Part of a small language model's weights: learned positions.
Each number is 128 + 24 x the weight over its row's rms, rounded and kept within 0 to 255. Layers, rows and columns count from 0. Numbers have three digits each. The size before them is the row's rms in percent of the matrix's.

# layer 11 attention query, 256x224, rms 0.313, rows 152-191, columns 0-31
093:122128110135110113141123094143158158149126170099131143146164153120117094172159144102108106149089
101:122108150105124147121124139159151135131109121135121136130156150110126121118153110093092106140189
105:144146130185158120146095092152135114103083108122138146158101147159079101115119151139106130100131
104:105122147101167124110117121091102154135102148083128112119101102108136165133158103151121100115174
092:089123152155129123107129133120117108113124142153105122144095091149155106137118138115110122136133
086:102136174128115148150127091141096131138144102129092111181111161145158120077134102083120168134136
096:105133118116095150136152115142121152086141116139147163140122116098153087099101099126078148104157
095:119102166123142133104108116128136092121150085176163107152122163136156186088134107134101144132139
089:092105115103135127097083124116146125137154174150113136150134148169130089128129081111118103140100
081:113124150214156156110159119156122127166110097121158114106089103123134096115180112106125124126163
098:145083100113117098122143111123138105129154141105136151173132110088111137140132124090107105095118
102:091124127126145122140110152124132086144120146130132108120170123158107114107153132129122145089162
103:126126163104116150094193085119137147091114142102101118159115127104136141100146132156136092153134
099:170118085138117113146132119142126145116115144132193105156122142161172113124107151165127091152157
100:134107102146095110141114130138117113144153136111144136142118153140094140114113138159140107116131
096:109146116131127139138123078148098136136143133115126124104122089115123116151140164111096085116122
097:134125121130100142137126158168128105106173130158136128142119136124125146157111169127134112165142
095:138159174123137141128139127119126103108120068135128116154124166147121111180123124136126110117147
094:126096108151089078109128114117116125135092080125110167133093098125135098119142145137142143152145
093:185129122135068151142116084132172141057131132122130126128163140130136194096124107162100140125142
093:139074127136171153090098120140167148119126116167157167102094140127157121092115145181135127123143
099:194140129134147163154108116121127132077160107118099116117126169167135158126129106155121186107098
103:094123102146175155122131121143165143110163127111137131130123099106164119142089117136122085123128
100:095117099142154102134123161156120106085102108125119123127200110172101118134162133175114094146127
096:168163129119115108099127109157177118126123118136142102135102134133124118148103088121142139151092
095:175143136091142113140114128160080115098121105077125096111177114117131102156120120161136116132113
097:148122101146105089153123101153122103140142180153130147110114135145138152170141099112150098116152
077:156138100113169097102142117151141169099120124147084099145099147101118129159102172120138121123120
094:108125100140144152125142143143139133166139140140129129118112104163116179153134111091111122091102
089:174151116129111094122112139111151098128091113101147126146171131072142119135121121136087120137179
099:191135127131174114133095121096133157138081097108094121145099118138132118095150131107124122146058
087:105111133148133134124119125153165112127126143103103153127088119096153085127163082135088107113176
092:114101145133139133148131165133121157162092136144135118146175161123143135104207113162109154106150
099:124109131127107115139150142130131133124116138162179098070110118140093114123120106132127143133143
103:126139174155112102143125167158158121111135112127134117166084138159137112151100135125130129138115
069:165164110081159127111125087146118113069104153134105131122122116164114105127138143153173136146109
096:169101110130147136142166069096132140104142125113119158110123124143063131109169149106127124174140
086:119122130157174092154120123143124152148176107125115141112087147126110107117132132118147169163133
095:121128132107070135126152131126155125146132147093103110123127112117105153114151160167096159106133
100:117143184159140112135101103114096117118142113109140146101135175135134145121159148156132091114193
# layer 11 attention key, 256x224, rms 0.288, rows 152-191, columns 0-31
096:149099118132123126125111111130148160108120131092155127103142152125089070175161138163124123204126
106:096145120086128112145118154091144148164126121147083177140155120127148153151112114136132136145130
107:166107116088125113169142122089115115122114154112099143156134173099086141103174131140106148120114
097:128104122123120064104132117119096110144124134133142115111156107119147121173118119163133138142157
095:146136114161085114095159120144118142125088139124159136110097112110115128128120153087100189138136
081:117091131125147190121091120159116154171134101132128157163121114118151115153095141128143183127152
105:123124106089145128121102107168125112134103176144125150135140094119120120106126135139124171121164
088:131133122091103144074105119109179139141147102144180126117135160137164126101113101101136119157111
086:110168085140118156131136113097078132143108144087155137120154132128078111133138166115112133119101
089:120104112132127137104161162110091139138118138132111148139074113124113077099178106094161091156160
094:121119145148094143125128117150131078118149136091107146134087093088121119130122092102111111123101
092:133094155124127144191117179133169151087141123144120068141127121145116104112135131077128139133115
099:137086101128122116094129120114154148138091153137109122084129120111170106165143153166170157114115
104:134120093148152127099099117081143138141118128154133143125151113121102112161125137094124129144115
108:129146129151146114131175115155087150126155126165162162141161166085133135137127131125161132117125
101:118149099116147190091092101129123114126147165073119132163115070119121129107113123106109140089069
094:103110091114108117134134148138113133119100133153128148177119110120201131131114116141117137109149
095:135108136126167129143110110116130133100123107137135137077166131147122151159133116115108136125112
094:086120135152100132128116158109114122148087165099108159141120121111128104100151115101157131131135
098:142107125079102148152131136106127146118120167156099136092166110099152090130137126086100140100134
092:124145126160160146120104111138165158123160085125147149088087102145126132123139140133119165132099
091:146082131133120118110101111168116141138137142100154160178195115153118142145138135075133142118117
098:141108123140109119152137078100155149118139155082106089153140138082117123097111120164151098133119
100:119134112103111067168128120108113103139103148122157169112152127136093111133130118143147120132117
104:132145139100137125101132158124127094108108146178097127141135125094123096141116140112121132153110
098:129136133129192120108164112148111087138137089126141120106169143134124134142140125116133145133139
095:114170157119145094160147123124159134100147148142132153104138111115120118091131165123164122129138
078:155180145117159114141172169113108112147175122147177108111099158115111117150120137091153137116128
098:093114164137149115083143124128141137096147137107116149121161112138109131124147139119094133093097
094:187093120103121140110091131125093079136107126119114127160170122122118139110140136151101128137147
095:137098100122101189155101136090138110137122085119123108155127145141103168111166140125114148141096
087:169088166132157124092088099140157106110198080118069137150126139088127132123155100161119095106148
100:116113116133111145144094160142119142137113127161086098126164149112115101139155079090128147139138
101:129099102137115120145154148168121108151119159148150130124067096152112156114130125150161127155130
106:120132173125105115132158168103135155077114128164174127138109163140167124138149113093074158092141
073:167129104090136117118114055139146128142123103162137176137120097144140129159140135119142131134124
092:171119103153190085095110116086146148136096105126122106134097096166086094140169152127145119130129
089:121130130127142093099123132156132110146117126119168119094087097103168116142060142107112103143135
101:134128127145148149114112149161162125084126114122111126139140155095133109108124080112111146144165
105:129094173117118106105139116102079098117110122136153107089095175111088145118154114101136164074133
# layer 11 attention value, 256x224, rms 0.274, rows 128-183, columns 0-31
092:116149090165098136128131132138116121130154115093093161145134154111154142108125121096106079161160
106:113111121103116120107139145120102097115124145106121082148124111124120131120138100146093127149163
100:105131120126147153106116134106095166139111087115095124119128096103134116113156088131091191077115
104:121120079153126163125117132106149128094171120117099139165118142129123124087174126122115146111110
099:101118087116167161138141116111081164134140150095146144130114151139108117107136116129096141162138
094:129106121117126146148146089128109159102139114157118144147140192129127126117128165086085174185069
097:149124129145133127135132121120130146124122151144113126161122130104151105115120150113096106132098
100:141116138142151166106150100124112142120123133102105153144121117141150135178125136124163104140136
096:159144115100115154111163136150096105149129158125101128126139138086097106133166068082120113099133
098:120118128079163160109128160125103104181114142166145160154127150126116104174097132159130178133137
100:137132158098115135115139142134131186123143124155131135149094131143167150090113145146145134151165
108:086128144078125139162127142135184132165078109110146132102141155147132088110085095142151117121150
101:161099131112127099150114103117109132106155149138125111133156065145124168091121123132103146167100
101:114074151097094160125117105130099145145129139105120126159141146119164134158099134107141125115120
092:154110140117114149144126171164104134132138141142131121111145097111117139147089159098064128121107
104:119128076105124142111145118124125146142103123123109099129127154125106131169131095113088160109149
098:100141089178106159129119143119128090142119133132105122128142135164148127099145147119175153144130
098:171127118114122131100108117122078163139193124148138138109115123125135148128135165115117143143108
097:092129122131068184101179088151119134156129125107113160114111094102161173129133115142109115129136
094:098111108109143188139149114171108127153116118105130154117112142122123163158115130158108120108157
089:118151107118079100123125125135110101149116138162141136100124107059181099129128098122125103129165
113:112132129135133106118141157102136151124156124119081112122131134126142107168133100160158123183133
103:150147144139144129160120107121120148146103120121080099174118135113094095092133162173063102129122
103:152139112128142134147114154089109153162115090170125116171176112145163148089134150198121150108137
094:128116108156141158148151102129138110158131150153128145133159110110146096156084168112145137151113
101:098149134126136145160146123152103149138102096125132095117105081063127143110138147156118170102095
098:165152099088124070073135150123170118140174147104104123097117178154155101123162160145112150158121
089:139138059103143128109159127129166148106106092136129175148141116098161073114086075183144121135090
096:138151151129133113128118125125109140125128127135138150128175111086098101121125134123107131145132
103:131116120128200115162131092113107165121144121160146108132118144096169155142136102153129114126076
101:118161101152169082126126105100136094136103118113127113149149148155120074116142123114127121109089
102:100098113131130121143165133157143106153101151139137120117148177107122161128110113102133111168137
097:096148116120089141086122178165147136121134120129113164100116119120111154127112138141106124086118
091:108127133128127112114096133139104124131114129178122169128134148111108164136150098145117138132160
103:155140080152115128137143174139162115134189105137099107107155104157145100123135139137117129158149
102:137124183149147106095141099118100110124149118129139127132102119144111132163075111106088109152109
099:113206146150174085145144095085103130169091108173085120126135125122094084116130135133158101132094
100:110152129099117118147180109107150097118110094125114133137156117168137122132183084091189116120124
107:123101128121062114142156115119159167133122117126109111109148121120147145141123144115114157104133
096:152107128104133132155161154138113101140106101108125065148118094119126110152136134111120120135098
101:143146135120127121175091097111090100126115137124135104133097135112167134180114131134121174131137
094:164130089140123150108137167164135099087161124125156107131118143089127111121103144110132139110152
095:136162136125101139113153163117095131090150157119158139141080126107154171129085124071082123142147
100:104139101115132108062123143143116124146142121089136135144133127095164104157127089133129176107103
096:130137156135101149113115121113140115177109136156126132092116142112150113137125133083122100124149
098:122117167105124150148110090126158105142076138166180124091112161140122118164093140116172168160114
099:152127178130095127157126136149163078137116142108155117101120135105137111137127115118129107176104
093:104139161116108091129129116160129128165132133117109159155083132149123144153137117120114117163131
090:125141123122097166129146117107123098154135166118119109125114148091100145174140125119117131162124
093:144139089105128145140113145110133133092106120145116139107152137144082135145103133117156133170147
101:112107119119121171118139124126133136138138122148160103124135139071148117109103114089130184134105
100:110090119065143118133151098147134115122168111125146141120123084127118174130155152135137072137116
096:172117116135124127130149141127143087168151149120059110130166121124154104091143125152128177153144
093:134113091124177139136124138145124169082151120112123101131125121145167105140129078138146165139114
111:153155136110126152128133114164075089145130133132128090131122156145158072116143131132152149068124
096:164163171093104145110140116146131131126079105109207145098101096084139145136107139145143166107058
# layer 11 attention output (transposed), 256x224, rms 0.219, rows 128-183, columns 0-31
098:167109141112121113105147109132175124117076151154123123128124114091110129080106105147156151132163
107:072140111186170140115072118115133137108094120120106111126126150126104112137162130096137154127105
097:135136098147159124143107126150133168103156139191133099134096133096084143155168060102170117171136
103:134103149122098112087132120104130143162147141154164140103150151089131119130117130165149129138157
099:096154096109128077126138128133129128067113086193086117142156116080156150146125100107153113085152
097:146171154182101116115114134119145150122133136121135109096142096112133143100137078133134119087188
096:155129120074121101125096140134142136112120118108142166130130141134112151097172148169175130122120
102:111178103102125112166091148125138144130078095128157116123142103166099151080126126152117116084125
092:154153111140178129146070138138135146081113162152161140092128100171144137152143145176075155139109
097:118149104155067132146105092130156118136149106168164149101125099133128131097102116105112140149091
097:154122135163119129135133100139109121148141119120111146128136106108144115128098129112101125124120
106:146133143094153142110079122153135108146123126133118163120072122143117155119103211133125175131109
102:127126089184111138119154156124113121145128140137131135155127177132140135169119121128146135095168
103:116160121162094110090131132142137089084118148145162158128109103104127093083098159146169150118151
091:140127122182095082101118138099132111179128092102118117123121149140113124148098126187126129124160
101:121111153143100113170064121117128129107145126117137149118120090151129135146137116159127138120097
101:142162135100155150108160115148103156122127144048122136095120125116119181151131107125100133113141
096:151098092150133125152142099163131144127078107120081138090076174087134142138192122130099094120128
098:103143150120184127155106134131147116121084105122131102140158149079094149127113167119121151129151
091:110125165127113115162143117103104132127162117159135100142149096106140139129138095130094131135121
092:109128166166124185138150175102140108155099163126113129153159080124130153107144144102126142113122
109:155105131129077095114115092142128158119120128187135099097168131158091141078091131080092159104136
101:153184100133076095135165110141113091092147115090169132136161104118177135118161152137142113157180
105:114079088086124115124133109170175156094107121118119092106116120110096100137180101067136068160125
096:182169133096072154121090111138136131119088146070112128125131141119125152169135094139135133079117
100:079165111108109110154104124134126087123118154139102117130093166158160102129095103103168116133131
098:124101152113106082163126108161126089120147138140158136106166106066114166119140113103109114095143
093:131117137153129124136102130131156147091166176090147079156113114168093172083146119067118089095148
098:161111135095120129139155108111095168136108145110132114158103163111124164149150150146141148177131
103:105085160107123085148096111129125085166095090145118121103089131135100110149094128118168143116172
096:140125105153156109164107151119138095080140153101134110082114151158167135157163132133155131102189
098:130136147117109152113128166136116123152133115177129130074112091127124089134119117119146140108140
097:138107119126123159181117092103153110082155122208072105137111082129156040118172108156074103111128
092:151129144113138159186137106120091107130103150145116125128125103123130127126139112080139180124124
101:145103098149145085129183132159136125132083120139166111136144186117073136167169075095080092133129
099:134099124119135091136099129153150123139143120114138118116135113145143178110123116110168144146158
098:130067091130116126126102140181151149122161128103141138118100118159120139158131095154116129137134
105:143117158108142163093087119145150120136123085147200134148134127091087173121152124126156157189109
105:162155113128140146165109167101153124113163092134114139119085167198124085144154122128167135080133
101:122131162156144135115100127109133133111114131126133167097151154155098137102129156144157120119143
101:110103136121124133126140139142160126153111107169164199089164134148139131084166121127126122122127
092:117102146157121114092101098126084139103134120191176153137164163107149135144104149119162107143143
091:099130103147162106115142141117150139127111142179131118128179112133120119116184089150173091132092
098:118108153173125109139131118137123082126132100115109098163132094172130194102122079111111165188143
097:152110130136149160133144130107162134115138131133143190145098140165118167091106108150123169107121
102:130112146143078138126145148139111148129137107137127179149100093098179160137118111109100137108128
105:060118101168085161142177124124138154164103110128153151111138112141102099118123133123129106135148
092:116104148134119149112161099084132148094165154140144122129104152089121137123107133151135127151098
094:147098131152127136118120134128118138103156052113151118146166053129142109149093109104149127155144
099:112115134134110142118113098111167179123145097123166139132131152093146131137170153131128133075168
105:127117126092095160151116111129123164164127123151073113109102176114086160150148111105108126111139
102:177160131162112136141114125115126135105122145182129112135116166175116108080124129125148155113114
088:145107101085119105129103092145141129140137138123170166092148127111099086114147147101115129131127
093:164112097169136121150115143112158124147118159123122078118078154097092142166113178158108090094118
105:144117143141095113127088138138085081116135118080119154153122140113149136100147114126108148109123
099:100101144165111110146154133100116143099129127114086119127128106130162137117132115167122117092159